Weights of a small transformer language model: 9 layers, a variant of Adam for these matrices.
Each number is 128 + 32 x the weight over the matrix's rms, rounded and kept within 0 to 255. Layers, rows and columns count from 0. Numbers have three digits each.

# layer 5 MLP up, 256x128, rms 0.1, rows 0-213, columns 0-63
162130135174090111172080093149090055127122101178184136129060170135099095159181135127109143119091110112149112169195134123177167142181100090143105148108108103181092083109115166127136149080111144
137042152132110159114179135101110103106078202111129135063124133138118097090166099143143141136117141161067178193100154146140077096142148084105080172082158090090100138063070127137145136147139137
120116068130118133121199145144116196120107135074088173136098136102103115120120135193127082154143086158122107098158108136064130146168115136142151124162094140154084134128159111133077118186131134
137168138166129153149080175116105151120117097098207075138076138140168085107170140107141155161156131141092125105150114189096144126139109073126138146089138190123152176154148112149119127129163172
094156221117134121157090095171183167065140090139155131108083116166143142162088170108129139089118132119111093052131095130168161093141097120083130136068118110130124159175104156171066126117138117
107107096086052106119124104181114093232144141110079099072117133135146102124060141172192125127152123130122146097164117154079176149121111204134116170092146164144135145069130159098148084141150167
100130104140138116116175088085094118181095124145158108110125107147141123169149165117154087142178108149117138110123117131112060122139151132144140113107065047147055141140100143098146110134082087
156130109152075133126207127110130207135089140090160172103126101127182118119073107087136132124111125113084117140081188130145112099130103176196098149131110092211120209090101144116116142091136079
130169063118088145103152140072035115193099112107052118080120173047096152094114163122098107181143144134112119081171136107128073168144125125137059053131071092110129118123099155115138143079140183
208116100111090112195120107154149121143097141107163127125110085118128108104143138143096137169098118137086190082144083149089122101160071188150128102096170182164148138096148105146117164120141110
126129112169113163104136124128091105145124138159098213086153106143123169169087116138185125142217154121067118081130128130101188106136128099141094044119153151159096117098106128109143102140147120
161132120133100125141179111107077141151097112082098107082083142112120158118121086125160108139095145205164104188083120152111089196142100153171124074121115169170115167069164142051133130136102118
112206114098138152156145125119137157128152140121088079175116182145183108150112138097127147193123165189089149110111130185102134071118091106161145153134119138104114123148101075140128121123127137
189148091104140089087105122145072112090114087117154149111129122169102179130139105143102109119132117163115120094153070109108153122136167064168117109142161166190152142091107143133168125190147037
066116115084168160212152115048127175120113041146102112104153088107129130168145158168168165105123142108135147103103153093152092090101130123069132055161171112114160130076143113175096104119182155
177144064147117157168080094065099098159116169154136148130140155101154150120139076173098155137120089094161113174128147113186178108109117132155111107056109133145182149153141152184137153150143111
128168109113120088147147143178148122115155132151143149104122136140056155110127167133116100216135147184090128153125088168094132084181143154113082161114156077120090118125116125122118150079116119
140141143117128147101129199145115118085103170039101104133132114117135143096099177092143116094120138162121129103078114121090133158128161084112071159129119169084171123084136163099143159163167104
174129093179105147148096122147114115155109147063175192109137105152171095107150178127125162066132155103132135202076168149107103114140096145130168129125092152148075087139138166121129063160095200
176184091120165109141127135068119135148159138127114176118144074132086087151133061102150136159156090182081063099169158157136152117103224114114111104194183183107164086120093148160130114143113140
164158108109153181139099159139175176133148093140092190143123161082145098167137185099132159206124123104054153084093116113162147122116142166116129120113173117175160135132121077084101141121098081
170110106137130145088090097128091154104123217133189105113122108186176109075091117145146168136160096152163132146067068141114126152176114138165146070125134152102183112113198119162133112129149133
183191163148114082113114160160186124197158147146151103123108144136129111090140088129162147102074130165139145138149149119155083157108101105074161126145095139124153117141110108103116124135133100
167165109147128127084102164112117161092142154126130135120149110120090047111156121119124167111184106127160119172084140155126119103095145158044122183121067128146111112096178093118163189136152138
193156110124130128107166073151130104127138112224126118171144095141126131133141153146129163184140075186125063120109212087112108116098147125105165084113153139177155142212096123071122130124127181
148186141151071128108176119122111157144105071119128153074103098092136107104115127098161105072090135132067181100109165123125147160096145135130029103151125133054176121164107095151121155081135166
114173134089151092168169152150154084165155136162089108130115122115144138120165126160075149145052153069114158124114151096123157055095160121136169160120121143103155082140120110118185159103100088
128186099141162043139128152122170140182132062165151164109140076140036150130132104061150097118108052135138113117108112088130137102164143151192109080140113110122126124125197127126122169081155090
142090114130119112109125131108115156172137155132152102152154097110093141134089092113132132119179138097114136130126081089067143083067058098174141163145069105172166153135122092087092129135109079
057116164096125106153129123132124121075105088132177173127104068070104133147078097118136099081067137141103123077132145088126159046168151099124129094092187161114132100147088094161150099125112171
051124144139148116152131113068173163135104104198128118153110095189056072124145132180152108080116168053144171132161166063067127116101081145136146059140138112144118096138109168154076082095110121
126126141097097084111140093114094129194113138117106161098141135114153141108170093134158212146042126162131066081159145147143115143188082144118118094128125092108121118108116156096110155129069134
120081136140112114130126125114071120091130047180185145119150102145052135107119143149126175121136115148182122169134153075164122185173088112159110159112149200068107206097146062161179079144161152
183124130144168129157154087108091123147136127113165108192117154110067171082171129149095128124144175108101154129115179078095093041130157131093119169070092127087135119142120101161110158105140135
109109070134048138109132117085073185120177149141138135131147065128131122097114123125165121087143116074155146170120181173082155212163129120120097118135141129132136107075084152140139173107177178
077089158189115099174118146148161094054131104166155128093096152090128147165122123138140122117079135145073140109101117150119132113171105124168134144126111153086103115200145165124146111114058153
177139090214084137074146124138112136199126170145145092189124079114176111143118088143115133075147060156129159163145143107136142162206122054156117168115119112096147106094112129101062096119160150
135168159152059125085139101133085147159112124158113163084131116078143125139071119174146109109160149131201105047166169079139113127084170116107124130111136085121206146149103133148117197164062120
091122127150183151170075135164129172124143066155147110124130111127152089089136144127154106136087036155084131113077082117106150138060115091098123144178118160167148090134197060146126169155086161
107167093120119119142118106147098105123126147203111144109140124151160168132098113104158138110185138124165171117149157196146155140175138099138135121083182144085108126099133116142156122087115142
174088123065170129179194112156126130144115154123159121129111079159098131154104073098090133128151116172026101102208144125110101165173143077087093098099058121126154117109150128135109143133149151
133075109122124147086127188135128127109118137137058113136156153129119101083078036160099135143163166116157059141098112076146104145179115138139123158127119077086142156116128118151125123139134125
120140099151153192143160127100116104132085164158114142185120173133139124087182123177111150130117136110116093100163119153118148128073126137119087104199165080145120151159098175164080154094074126
123106125114122097109107112142127088083145177139136153092140074104210106145105082082122141130099111135173117131120128119109161097123086090120069115083131110068122088109166129145139108101132151
117130128144142113134154116174108054148125144156179163072098188074127144078112091117142120060111168184134166150113148088074077168118140112128136087122151108144174100137085125108144107122171166
085155080086129144179117163112077157087144098087174137163116156116161114143117160120024104151133101141148113121128098147122134145122088107083126125091113162113089147111193098167102115105083146
104143161179112155119124079125075127161113091107094081105160103195192076085139128147199138153085100087139109069162094136069204112100109103159097117146100130106113146118124138112130133103094174
090118084103164094165148115132150105151126131157151147131096087144151143080131111084157101118155153140138169132181080158074195171060102079145101198103132126116185091103119156098136149132151123
101115143203181095095163122128141131124141134116119117137116137102137134148090108060203171153180129168077084131057067110113143089172088094141142177109116173133145086202157148139124097121138164
176129107139139160094177155107122142115127106106113080133119107150182139112104127081161119135099112139182110162133067138131123129093167163128086122114136131134092154168160118178039115116146156
108143110088160137140125154094116164162174076195137144122178092069109169143127066104169197097152161128195115112131123127173155122110107176127153085118141172155143167180147146140102112136097157
172070143143104126141147158085143107162136190124111091138115143131163152111113121175134133122112145101083084139118108135103104136125150120173068131138102094127134109178176134170147116093199117
120100191089111200143094098186148176097161160055182153095139168160147089110169138121140104087114127100137100118116155211095109134077126098172153099191083130195128113140120153162126105134094126
121152135140127107142112190111113148099103099085134134135052148129146117135164047066102090092117114140094156150049133102121182096146120166129154115105133106120151126145111169121138150105071156
137172092117102081141110165118101082089121130100095122084159110133145176117149128131125132110223101140161136080127158153127124068109139102137074137105111080097068103107152141129124140137132098
141164125162105160070107133099087127148124115068139135123118086132133092157086152138158190162136141160185141158101083091083172105112103056226142096155132086129118156152134145078155117097104142
108115133087156182206133105153106181015153135116151159155136182147073135122094122160143170147102149148174136152156081121059097093138094108126115128129132102075113147183139116070140124128155183
150109085186093126139125110123132111124109157105118158100162113084145108043179090142142135138111111202150084126077104112072100116138099164113181060148107103050162115120126127149133140117136167
106116185124120141091079145135138053130137119143111128139131115149150152132141089110121133157081138245097047125113090100141109102157079141103082200119141094160133179114106064133138114147115172
133097117144152138154086085141201096105066185124140145111111147031136103170161131198103155062130129096099179090160165211160120117139133094168160140099169142168122085168149096072146164087166096
121147139112114110071132139063099079118139102113132184163081105117135174140119149183151124112117107182141083163088164068108161105166169117081068152164139131115140131119112082137102113081179047
125147129091091104096163078114128091134097143075169131095209121142130110159172133152146079130139179069161158116222159186055087099162175159146090134092186118132128135099079152063177109142120169
101191096069153111154142128084125148111127115095164193161135080131091123118152123157118140126143114177171176060125119191127123075117149132130189082104090126111153111170156120114132066114145115
131165122115138087093095073092069178149130136098131124154135115167123149124147107092120118188142125199110155113149145142117137105124149166114112084132121167175121065101082127088102137101102095
119139100164104115132108073132118162136161123163132115111154156139135120147204155128183126105144149066172137104133088151143100149084121071164122142071185146142128089129094125089139089114098163
116065100166145107172087107197133155069154104166110133154167096138142130140159081082093151130105114083166150090111142121137149088058144185182164167157130095125156133123149133179112174079100093
144136193153207070107097122131158113132112104117125092148094107114105123112135124089167088156044103121117117091124082098115100157100101128135155109120126128142113158208073092162144133182140152
106126108231163090147124135163115114120124175105064141103114133088150130138135103114089130108117094128095107160121155108150146144174189137151085147130152138164098133055122109087157131159152150
140094120133084135146093172132140085107146213159098105091166112133096132162104146190111110174122062101166112155099149126042100095182136126112126144108116152130102127224113120149135127119126116
113149125107150123131138182179153159112158138093105104138139108104097138133152137113149121117169050091179153139166121147108139113155151075140122092113139179099116120147158121103134088135062077
073060136130157132151084161175141124130162116142136114160117148146124106112116134158108058158179124132107089116121122185065093093146145120094165123150101146119097146181121158171171066119108135
131107141117113137117150143110145082135149085105158127120094102090090131108159118110142114131140122130157155125157105162153063170064122197168135141127072140107194118116156141109141128149162153
129099207112201126117115070134057159132161137080126143055211149152135120133148141097175185102142137075193109147080132100185099111148164165144173080156136161082130141099150145189161104172146120
134171103162122152127122151068109085104115194114156151111154085084100132042189135087108178155140113112151124152148050103184182059097066119157137073103138060077089122109092091111085151193130134
099167118117178146124189144149083119186093140113149102113169171125118147111150157190152169104181116121093059122057112123116129186158126106070146097139149097155090097096151104113092148112124171
145114171119164115104136061076103168166095137175134178115103180124104122129083131111146126091131134126108105099147159168153185103158160141200076148121112139166110160147122137192153138071110113
126119063131132126154039161100122128149116126090135158100122152147106161144114168149108092089152134087175146142114140138141133102104161157181141104082119079161091133155144125124096129115128104
107119171084133146170165120047165114096104111196123070171120152108173155126134184185136137073127176133168117126139126140145105157105097134099098103168107130109163124139166123133110137133111132
153112131155080125173201142154210190118180136082160160163140158082173195075154113129086126161112161131122127152098143170143136131106124145060117148129128150111160144103100156139123135130131075
117125087153114159081106093080131158107189128122145199099144167155104079130084137085138150145110095110146141141101136157161188121098098110093107141075127172135134153058116080132089126109102135
103108088108092119134151079102099151155105056119172165170175101087161142099135172125182179136135093124052146094121120124151163148159141107118148097092107142088088100130101142139127073096095137
186155152149133132123182210119107133153107159085175116118091146141117117087145113076144100161135159148118131134081133089086120154085153105114130120198114077179166119206157120133077138145149182
130099164083128103105190132121068171114090126122106136111075098142127059185100148106081115133199116159072136142155173135111119087116107156188186102137089138136103132120116127141165129165131108
144169100153160103147079115071108121133141173126152137140141097181080104129144150163101123136184152059124106117159120134158097163148131111160152083107163100111122166144091074087135177100067128
051161162166139100143076118083180155150138101155151106084102107119171145178151127104145170064096144152140123111145129102156158103158155098134080123104141071110098121171148107116171120135154180
101182146091140146106135065139144183126089132130148167166136173099117114111186056133164078132141148118156154158117159120100143132099093179123179089147135139127169142170117121087140100200142129
139118147179083133199115160149139124161147119095091118138203102206128145101179127116119129109121103128159189099143121127093128115125099149085125153121097082077115121147123084077098098131145143
078074132086091096167169124164094136034124103108134157103087121075130132128082151138060093096114114161178120119130163090161158153152107138125081144122128168151182145103115127124114150135123127
079090096091130117127097120125131076125122105150096081120141167146107107149129107052073112122148116121164096127127126126160113184119137086153128156101161139124200092108196137134145129095140165
162136159143142117139159164143139054101133152107131125193154132152132179172168138197086097145127083164073102064111195115119053131144139156078164113089134119175096128079116145076113157131141086
143196160169107164148168146181117120040132106140132143127136100135107172133137083059134131144125134149137127125115136162140210140164139089108134117089148097116115116151095163169087163185192146
110119098178173144094178121105163123158109118095099133193071136150171182197103152044148179163147107129106109084141163160205109138063129102125143151104113115122096168067174083096165172133158135
081119076140107126131094154082041106152115175069132124150146103081181100150174153078082115132191112175120125162136099166100148073104106127165147093117132133114166122058124125138111162093167113
094117079042121164078129123093109170110161114158140127100132115151164088105134137131123116107094162152196119176173138149114047131108101116129139142111078136139097165130138145156202122082096111
081114161095064139150102147143149125167180144122125131133123125088095062115177147139060132145116136162125119190149158120093145149120124076194143183140110182120072132123122138116102091151146138
150105127127167115095118149155166125155140120127090108194162131147107177113144168120178083122116176095127160095171123142141098107102121121169099162204071134159130138136162117125096192108181125
122162103083169140119140123102157142074168091113151177201185129129096094134145203095106067096119169121163124112108121099120064169073090096105135146080143110101159170125162187111109113141177180
090134066082181131102071134175139078124114089114121131098179103104120171145107145108184117179122167135169082108197187104116140109141124169090088140087093141150126159122173131105096128140165084
138181092145140166121144128146146140151095136122118147130154119134132135146133165053128196123170114122138095095063135173130089120149154140109192161143097076184082127122153066063169162117073065
148100140138145058173150137167068143138113098130075117088131120018082154101163097074087144076083086044136082120130173078160120115182153108145153101091101123057136129100090136045116133101099070
141122128175160160131222065121154116125110129159151181127143163154126193130099158119158128140133153104075198143194129114164168162098148111130130224054183139104101118121153138150134109113154157
115123111132094104089144141059140074062125155078070098094131144134166179157137130144099111120138180083132139151125190109142094174150159121070150166176110142167080220122121100140140112125091124
121125119151031101142098127070158165133073132181130115103124144121139117085170112107066141158093059180106128096116084160103153168121112064070197151125142082153077076125143154125139102118155163
142159120191141070163106063097144138086112094143087135129156068178155111138118107165119132150098190080140108154096190122150102129179084100141110131143096108115123137144136097184136164143120167
150129144133122157142147167173118103095149167119158148154179136099153155158167087155188134092116074020148127151088137149146173161093125112203135147200136106137124107095158129151094176102199149
081083085142142174086179140115081073123121217099172080183148155083102058127145122140153172107114126135127152145127126145125145120055123128122124135148064118092125169195139122139133136172163153
108108075159143116065096093117053096125114135134123111115051120117061123101134077124108122120113108140156102146102092205191168167105104061094099145099117131167117100146145120137098161150145171
165146118096128143078154192092107139114078118157109131122133136136142099194166101150183071104102174145143161093135149172110121112088133119103163153096081145128112142183113146153115035133119139
153185102198169125113111163109151171124108100145121102101153102151206164120156139126070100167106137157121156131144102164139137128088062124117104164115147062121162112123136181126143131106127172
134069123110140141118082146096130090106126065167110152164197098088088118123143144117185139198141129113153145164135145077118134110159163146214163170188157106147136153154110132126183136055152150
098160104078068127105125176141153125085090147061116115168142146122168120127138144140104111084108079132031143098132174134099165118163051112094076134158149168147113099096074172129104174074104105
072163106160104113109119117188126052132139132198117123093132164124112085098136173151118187116096135111155173066181132176134152072126105138115068143133093116080154183136083141121110163159133150
134123135215116111195164104105095089144150110120226085102138102122183161117171130160162124172180182126134131147148140165144124108144135136098117118127139141113095124155085148186105078152090161
088113183117076121139153117141124157141091141152098110029169092153123144145132152092122100152146162152170141090130156120131133101143121102124086129113186149163130185072138182160150115165142170
083109078159163131140102096140187146146106112092112111156135135160122139111101084140123052147128092121121122113093124160123149144100140113169144133120168135087048092193110090147124152128181122
094076108136108175128100140140134068076111204134081094162099119104089172079047115106152162168142106138107090173130122115157085185139116077115115122139091088129127058098148124077140091156181122
122112114129064173109142111117080132174120226112161103140177171135107103141155099136154129170159148116127172117154103150138164093111122091161147186110155123153106156084116157136102107168100121
106120172151106160107162117098162057169111137095107130135149143123168102166122137162144122105104091110103060122120129125182055138157164119091148106176159119120139094109131083095151153157079094
130145114120160085154188104095156112162137208110144126174181204126098064103113153132078101078090118218106106153105135132163120126188145156137059085170171135159060118121145156101121169152062166
145087141108116136103109096134129100111115106155127103059112134169086108129087077117118136160171119114124098134112136076171148055107153161135109135123115117132131160137145089156087163135113173
152112078163159109137093078151069132067130116117153133164160117121154139099107125177123135146166138141118130170131151157116082128104181144042145147105100132106155147076100142190106108170126138
181099145090159055114159074160119138114140084106148096077138208134129104109150154138120108116140092110158112152175143106108085106162103178115173082204163095105128072122150177153120177094115115
140097124130146145058104061145111048146090132143142187119145140110114103123048079122089111137096112140116194169181145126137130169114118135136165154150103142175120158120142146166159106104119139
155169152117143117128144095090154155102125086106088111159129137110134110206081112134217152071176075103188161123224110185162132131188077120160121170128150126163113111184167162156095142083130071
107160082139095090102160108178167165083168110069085149112114151169164180115153168119188142179125115170134144116143153141147131151071170136136103157077137124117127091185126140148217083130136158
145112139149118069174044059101134162145144128067149114145107103159134098135164117109102150151135138149102144173070114130165187108143088144091191072077082117114165103081197140231104166099119127
123101079127133131147108115117113190109135134140158152032183135094111045128146093120092179041170147143142137083163151128198100149190123133081131134110152134155145157103076148104116083109166135
126125115110130142109103130091071129159136093128161157154175053135104132124121145151169143137192074108097108101149085104160073101091103118059138142121124159138133170092107120120168096134122107
107117175111092144108095076188098144094112141096166094132088165120104177097100142122094163093141136156137083121107126142130155061174093147098069166075129113132125147120102173177101151149085184
076140126138055159155066159063110066147097126106118136146100136098158130118135181177083135114117100162138059135081097100083131127181117152208132132190101089116139126153142182184096176062205078
116139114152054121094185157146150127117148092142077150102146121088168061058149126140128162090150138124151190130154191069119120108099161163093171141180081094028172180118125095131072100135084107
091132106092144154146126119132134083115148095182071147121112158153158090112079155193124138108137085118090097101120119154123082187150179112153141103150192179157102073144111108148140103094135138
143134131148127094066136123151107174158133073104087097077183129039098135151120100096146102110109093172135102120127157157074103108102194119132135139163124144113066122179104142137077160111068162
152115161116090150114146163129095110113084130103125136176139139112118072164109081125080104133132154115126138186102134125113142160071125125042119108170099108124183100103092175117126161083118135
071120165128122143077136109094138169123104105144086140149186141133105137125141126145157117110114143108165115107152119154096177117214092144229151131097182103126080133067146058118087184138103153
107141186132192142177120070124206110096106059143160098165105104172150169128166106097169084111114171129084181077095097121166153118124106127109116157093116126146098157122121088155065115110169105
138142137127146146121131102182177149138153104116161135164104079177129142187108132147141053133164159139118114105115104153106136113114162240131111068129111105154167108125062132173128081101090073
117123107162154191119146187158116131125125133163139136149146137138063201135091076113157182156128107190180131193114174097112092119140121110127184141177084139124058167169123085076139112104137165
142078092129159123160110130191096192134139165079098100182158129109154111101169109103145169099161121120120170102066147144143112115073117040105115110203126118109133139111077106143173135121127087
157118156149134131160117084139106088111158115152133125174137101190126098127122154123135108128126097043100120100131127201161130076137088107117162172128072145131111159195129132138121176147163108
112118068088122131108091121128057149178124163145079164121150107154146136183062106138118115112134097076150122112147169130086166140135149105126112077124147120097098106037111099132127103113116114
178063115156083165137089138088103143113133072114145114136142150081128158121149174092154082116095116146157108145142138099166130137184075144150063209087120080089124148132124127117133157098115201
162130131137115188106094167111118101107124201145190170149130079151165127095145112102158156127130145147122128164120188178079077124170141116131127134129080118178152169185106151130134134122145132
144097135131193108144101163146158066091128134084160141114122153101167195096122133140099135114086116116099062087162099123161101092190116114149086141114171153052112114153125106117122118120161118
126119129128125196082148148108122123162141134091166153099161180111155165153174198133186154139139161108143111144122119144107054161151154108142109123126142126157068110155068087149119112125119137
128138084115110130115126126157137146032140098145164101162105131129125112190124138133152109157130212083109178116158140099140151095106140092102158106075103147128182129051132184126067111141104156
061153108138111076120206087147134159168138116155172114128140132136150152098110137151177112160166154107045138112111138074137131121158154111122133108171168138157100145113121137130106161178109102
154126125118117109126078103119137120109122099106066104144082079108122202098166016083172133109123136145127185103095101110173173174073168084125132182140191102091134170187152108083089103154183162
128113170129094182171193085170083172128117140153093100093082056148180106158120127079078130091128123158115154157110154127127108129097193159070093102148075140155162188109104115168120131156092113
150167154098111107132153147178086124133127133086121106127158135106175149073112115119131148095096100118208156092157051099090090173059137158109062090171145129070203238153112145130153118122053134
137175174132153108181098131105178135145132132151159118160148095188102111203156101084127068159104094120192128138106124143128171082103131167117197137151188148118112156156126141102096093090116117
100024188121171156086163067137105154113118139114126108170078145139101081165129090094147110069146157173089144150136118065115141185120077158141133139079147168131139194102082108112109115092141113
157096100119118179110099129126124162120142129134139069132145164137148053116179057152141173135122212088136107118124099194124122118107143161092148156125145138175157165160177160109148105191168152
152069134106131146157151107166156127102113137146205032111125086127079132125136123130164097123169122109168137103128139138144143112122112140118094126169135132072139067060124152096151132143114208
085052106173073165120148139112090131146123154125132148101140066100091153099063136197103158106110185163115146115072133163101120121101053191136123159089135118085230115168112088217153151142187128
136125115168155132091148133136110109178111163103147105110194119088124131152171167123151166152129105130095136088146074175176086174129136145114115081113116086137163115157205149095122135148105130
143144075097086083169104133123130154134099100109122156113102151170114099142124089140136133161148128084081125131154167153095129116109067174106151147157128205134135084143125085129138156121064136
096154116140129117130120079121188227180107094105177105098126056156113120114122113198095177138107183118118063089153180095155173123095138131154143160125167181150135120169122158092167126110189163
096189143131202103143155113112173111107140144151128103095100111097186120086185168130081124124050147179138138104100093142170089115132139126083155110084123147113148222174093142114094028154093100
172105172190068115119142130106177046197130133109155084074148091164102145104171151159132162177148142085058105149121162181102095099110169153089094114119151143131137091205131143168129081129142182
170092142077159114185109156087179160084099130126133112109111075061154082177137114140116129128118120114102139213094065124104134148129088115153106155177122105098129074113141096122182099107172164
061204123196125112167095086084119131154122126138112178152142134093139158097105071171115105181067146099202101114152072147112091063162104133112189137058188119138120142146092120154089149164162133
143120178147175093181093092133139096096106225097172102217110133109092144156106092124103136148102133151107166128115066127145135136129126115101151119174134146098119074109145065129088095136097156
092119086151130123124122139094111143163112177117166144145124112192186137129171155090109131073142083117098106106150158154078116140045112121163090154186097170121152166120077094152119114151170097
131153107126080124093177140131107175071097112073106103081133160252153157088129167123190023117152110136126137129176140153175135110102155130068135149139102131138154102135156145103099122149136173
152125108152089084118201117142188078169115128134164161155145140146226109152115110148096187124077046162146171113119098047088129117118098091119165093107115111151191118103083109113122162115195171
104098109098097168139119098188154130107111090107122151103187121148114147123117158113140115115169105108103103088165124117119148151169120084103110167169150141162099122090110140148114133124120175
077168121116115079125115085126092116149155114142130153150129130192108119115121127089098102119084095102118087144132098132218107130130110105128174129075154170129137113132112149095112128157101122
131072107199139136086082228113155130110134118147102114094069115116112118085203124124112103112103119178139147135120128114139172136161118106156116168131109134130165125164120151104094057177134122
144099124121184089108131133146132065152132148128127136168115076086119129143094105160121146128111131185140107142113147151060162119066151161176107116137142151110140179153108075082095163099149068
141175147088166133079158110117099139112131162113141056119111202136133108091151092180125138207104140182130130076106145146143120105044119144086139149137116105106155171123189130153125147194081162
137115122143166141106141200087161109102136117107173105177124098107181105066200129165132102134149106132131146086053093168152098106107061163119194156090088082147136163146158152153134155103114135
124102142118095125134184087053122137087140161197099145133161127070159136133072140162116104132156096111122157152116133190109105073105150129130080167083123171146128139133101076131198167089102187
203096109149092161104088133182114112106141141059122117150073132133148186142183138128168169149170081126062134130159139094096138124096157148135099228143146150124141179126118168093198144099186107
147085110068150118146147112199125139132135117104143154088128115078103166115123099122097096196085135125147166116132119117125097063125143175156161099116120148157103080135107175142193143113085131
133184106128081165134147111122124177178102152160105190102146096165112147193132121106118144132111107075148174072139143154117100081184197189138076137132148150081084153112162122104101076155122141
071087143148107167129104151119147134189133122134089166105128093099142139053112139119147075148148086112130152108145112134108129130132102106089125100198161131147127177092122139145097119142091229
185147129177129074104118129129114113191120173106172147114133110110125105110170095136087114094157100113063123074170130165076121121118156054092139086146188162154135143074178066136120174163134126
124108091150136126157124130118087163121171116121113104178168131149153119167128126148141076099154127122150197150136136140133186113132139098139170125140172217152081130127112157121165124131121169
117101174145144152144142071138130104127145167148095108142157152109090123066164168133120147142131142137142098139110119145127150074168117108035080055077129146098157139048088154136143096106067153
099143213095094161128090176121140149141122092088134182153115106138152104139130194106104132094124103171125097122094115132125136140106152153145173125133088150139104101122110164098146091169112134
121105121137054134171098067122113123139167133142140097146116095114129108132202139223158096128131131077110067117163079130105139100130129100158094106137108148128164174169115159164131146100097099
104156135152109156152099110093133148142077171131133164173149176096159097124146156177112130133105177180128107118067189115147154122133128109105127123047144104144071098110114124115131152186151107
137189079099144091195124139207130085114080127070165189107142100154080096128187166206121152190106140107175107083111129116160163121120146101089099106139107110137119148156081167127113129074074117
108117156130109105089108079145147148128140122097080043068199162098084170152134171087144121149159111139175103150114127122125131136159121136110113140118137155133128117117094177146137091103143166
133165157150133169139116115062136111063113113196062108104126141123039118130168088105119101174117159124089063167144112079108180132163086165165056131086116174105142184084130113137134125057119151
136162112118144090112131077159180131110174061125130068140183172182116130099089079100037125180137156032148127098131100100127153135129120150108126124141154130105092132123136152198134147162095151
105130031184129120114088074080126111186148142212155137165158083135133133127110140165100121065151125147163188141139108135089173116121129126155111108090081083110142091094104160112152123085077142
166088150115140100075093150139165122142078119134081152137083082112152148095119065120104100092141090152065123132091176104160145160142103089158136098119157183126112148135087117099153132083164157
072177162138120082154122139178158150116086124149165145088133128184145120108107172125165065133105031118155131158191111120180151068148093125106087154127098072160162093127074109179098197144116131
087101075120096150155073107147121119162094096169208099095114139124128091104117131068107127127121143109064115067171113141094135131101158091145163121107130113155106105120173094153121060174208149
159074096129153195070129205093152132185172147134126083120135143112185159157122084125122103104141147055093124106174137157133195144168193152085076136126155151177110104156122172110108120142057115
128123098121134130159077104149116108194121135114183169127146111148119134169164146176171171173163170122094140117151142096181115151120140159087124112129132167168114130081136122092180131162110142
130100140103128176165088123081139149188144105102127117193096114069079100124135136122156083088132128142127086078108046168037065167114124110171102135189085088093172123163107190157103128157116118
110070098088140165146103121209145106194138192148164084114055108099169137168142127143128121088130130135128177176176169103079119174098123126149136133194166070133147138146131164132167155148074154
138124132117090129097144125150119133105141141137142121099181148144170061111177143168080114158120123173155142132123144138128096086087062059064179140123165160164096146114120127111116149116115104
124118133138162084112113115063123130177084213136054154137086160083114113161133149109100125067116179094141119118156129128100169098123132172175152067071165144159135125055133135093102118137093099
112123160109175217175128147098103192098136161078109194166169123038107138118136173094152114147156137110127121181122148110132165146176150087088144133111122176138094175070193099113177131103155177
096138116106059116143072169091104124182093106077191149160158162177109093129058143145166149085121142122117083123124118096074099169150097079158096213140171092158113173122158138194144170084142110
179115136127153123066139085098145095134148193075126147109106110111099132073146137172214101156193087097171091117159131125105099151141131120163143140147123155145127091165174126094125083105113130
100147053093147182129128209143083153139161097125181138156120127180107131149076146142113159160131081152094096179160133138128095089155135191082160144110080147143072157105119151060106138126105149
172108152102102130108102086143122075134118165177210162146086101143101180127105111155089073122142153078144193095118081112187073131156074109126164090106143093080160145151137128141138155087158099
109132177180083107160089127157194128104150175124183089098106077152147129148063107194139071185166096125114071102123101162152109156096113172070113194087098106118145132153200172208091131135109124
093165175126141085101091136088070116128124124152159139161145147121100123157116116095130114190176122120171151154066093077114187102092067164167141125098102142087136160105102056072152166119116130
129107081079117090074127110103089169159111103062111148103131123107155143171086133095156152117163107114124118067126081115106152097104164131169097145162167146080124123118102128165109150110173157
133168080091067103081111143166150144147135181120144137137168120082186070153185133177122117115123148120103142152182205121114089135145116179141143122096159147185105053132119175141132143145118128
139099143115097099138140145135194134137120142100106119060142119156113146107134130132118149117129104162131144087143132099167117189141172145135111088148141110134070101137115114089171105058149172
148102157104146128089095120106135142114107154168164138135130128118101101142111112140164141065134145079142034143071151133160173124094104154176153180130087069123092141135218124106137148062075054
179170118106066130153138131133055147122117144107147138138114118147161134160132104161092143135092147123143097132096142160113160060158117106149100150088187132147172136132098182167119141086158110
190144141157149164114124154092194101119099163163085118118116084105185118118134087169127100118109119160200145090165070140133133119113144124109112090166122175124193119121126086121133134127130177
200145181164147118139122139058104117160188105137141086155121094161157159121114119063148153042075162145119082151134136122132140104158086121191153087148033177128158123188126109154106117113091148
107074110168158107187143162130111105129139096135109107209049113121097169096161138176114140208106140143099083123126159128202087102178146093110173139110108103112136157080139124132174134174095171
090094094106107137158148162129147102115123076168112059140173108125113096164083127144142114152150166162152091134157172135114161104089093131143099200133134109114165142120162135107156150092145114
151125168127107113139118143169185084148107093135113140121164088117134139101069075086171107146098097082086118082132075122121124159180128159105128136130144102083123091117098160077108103134131120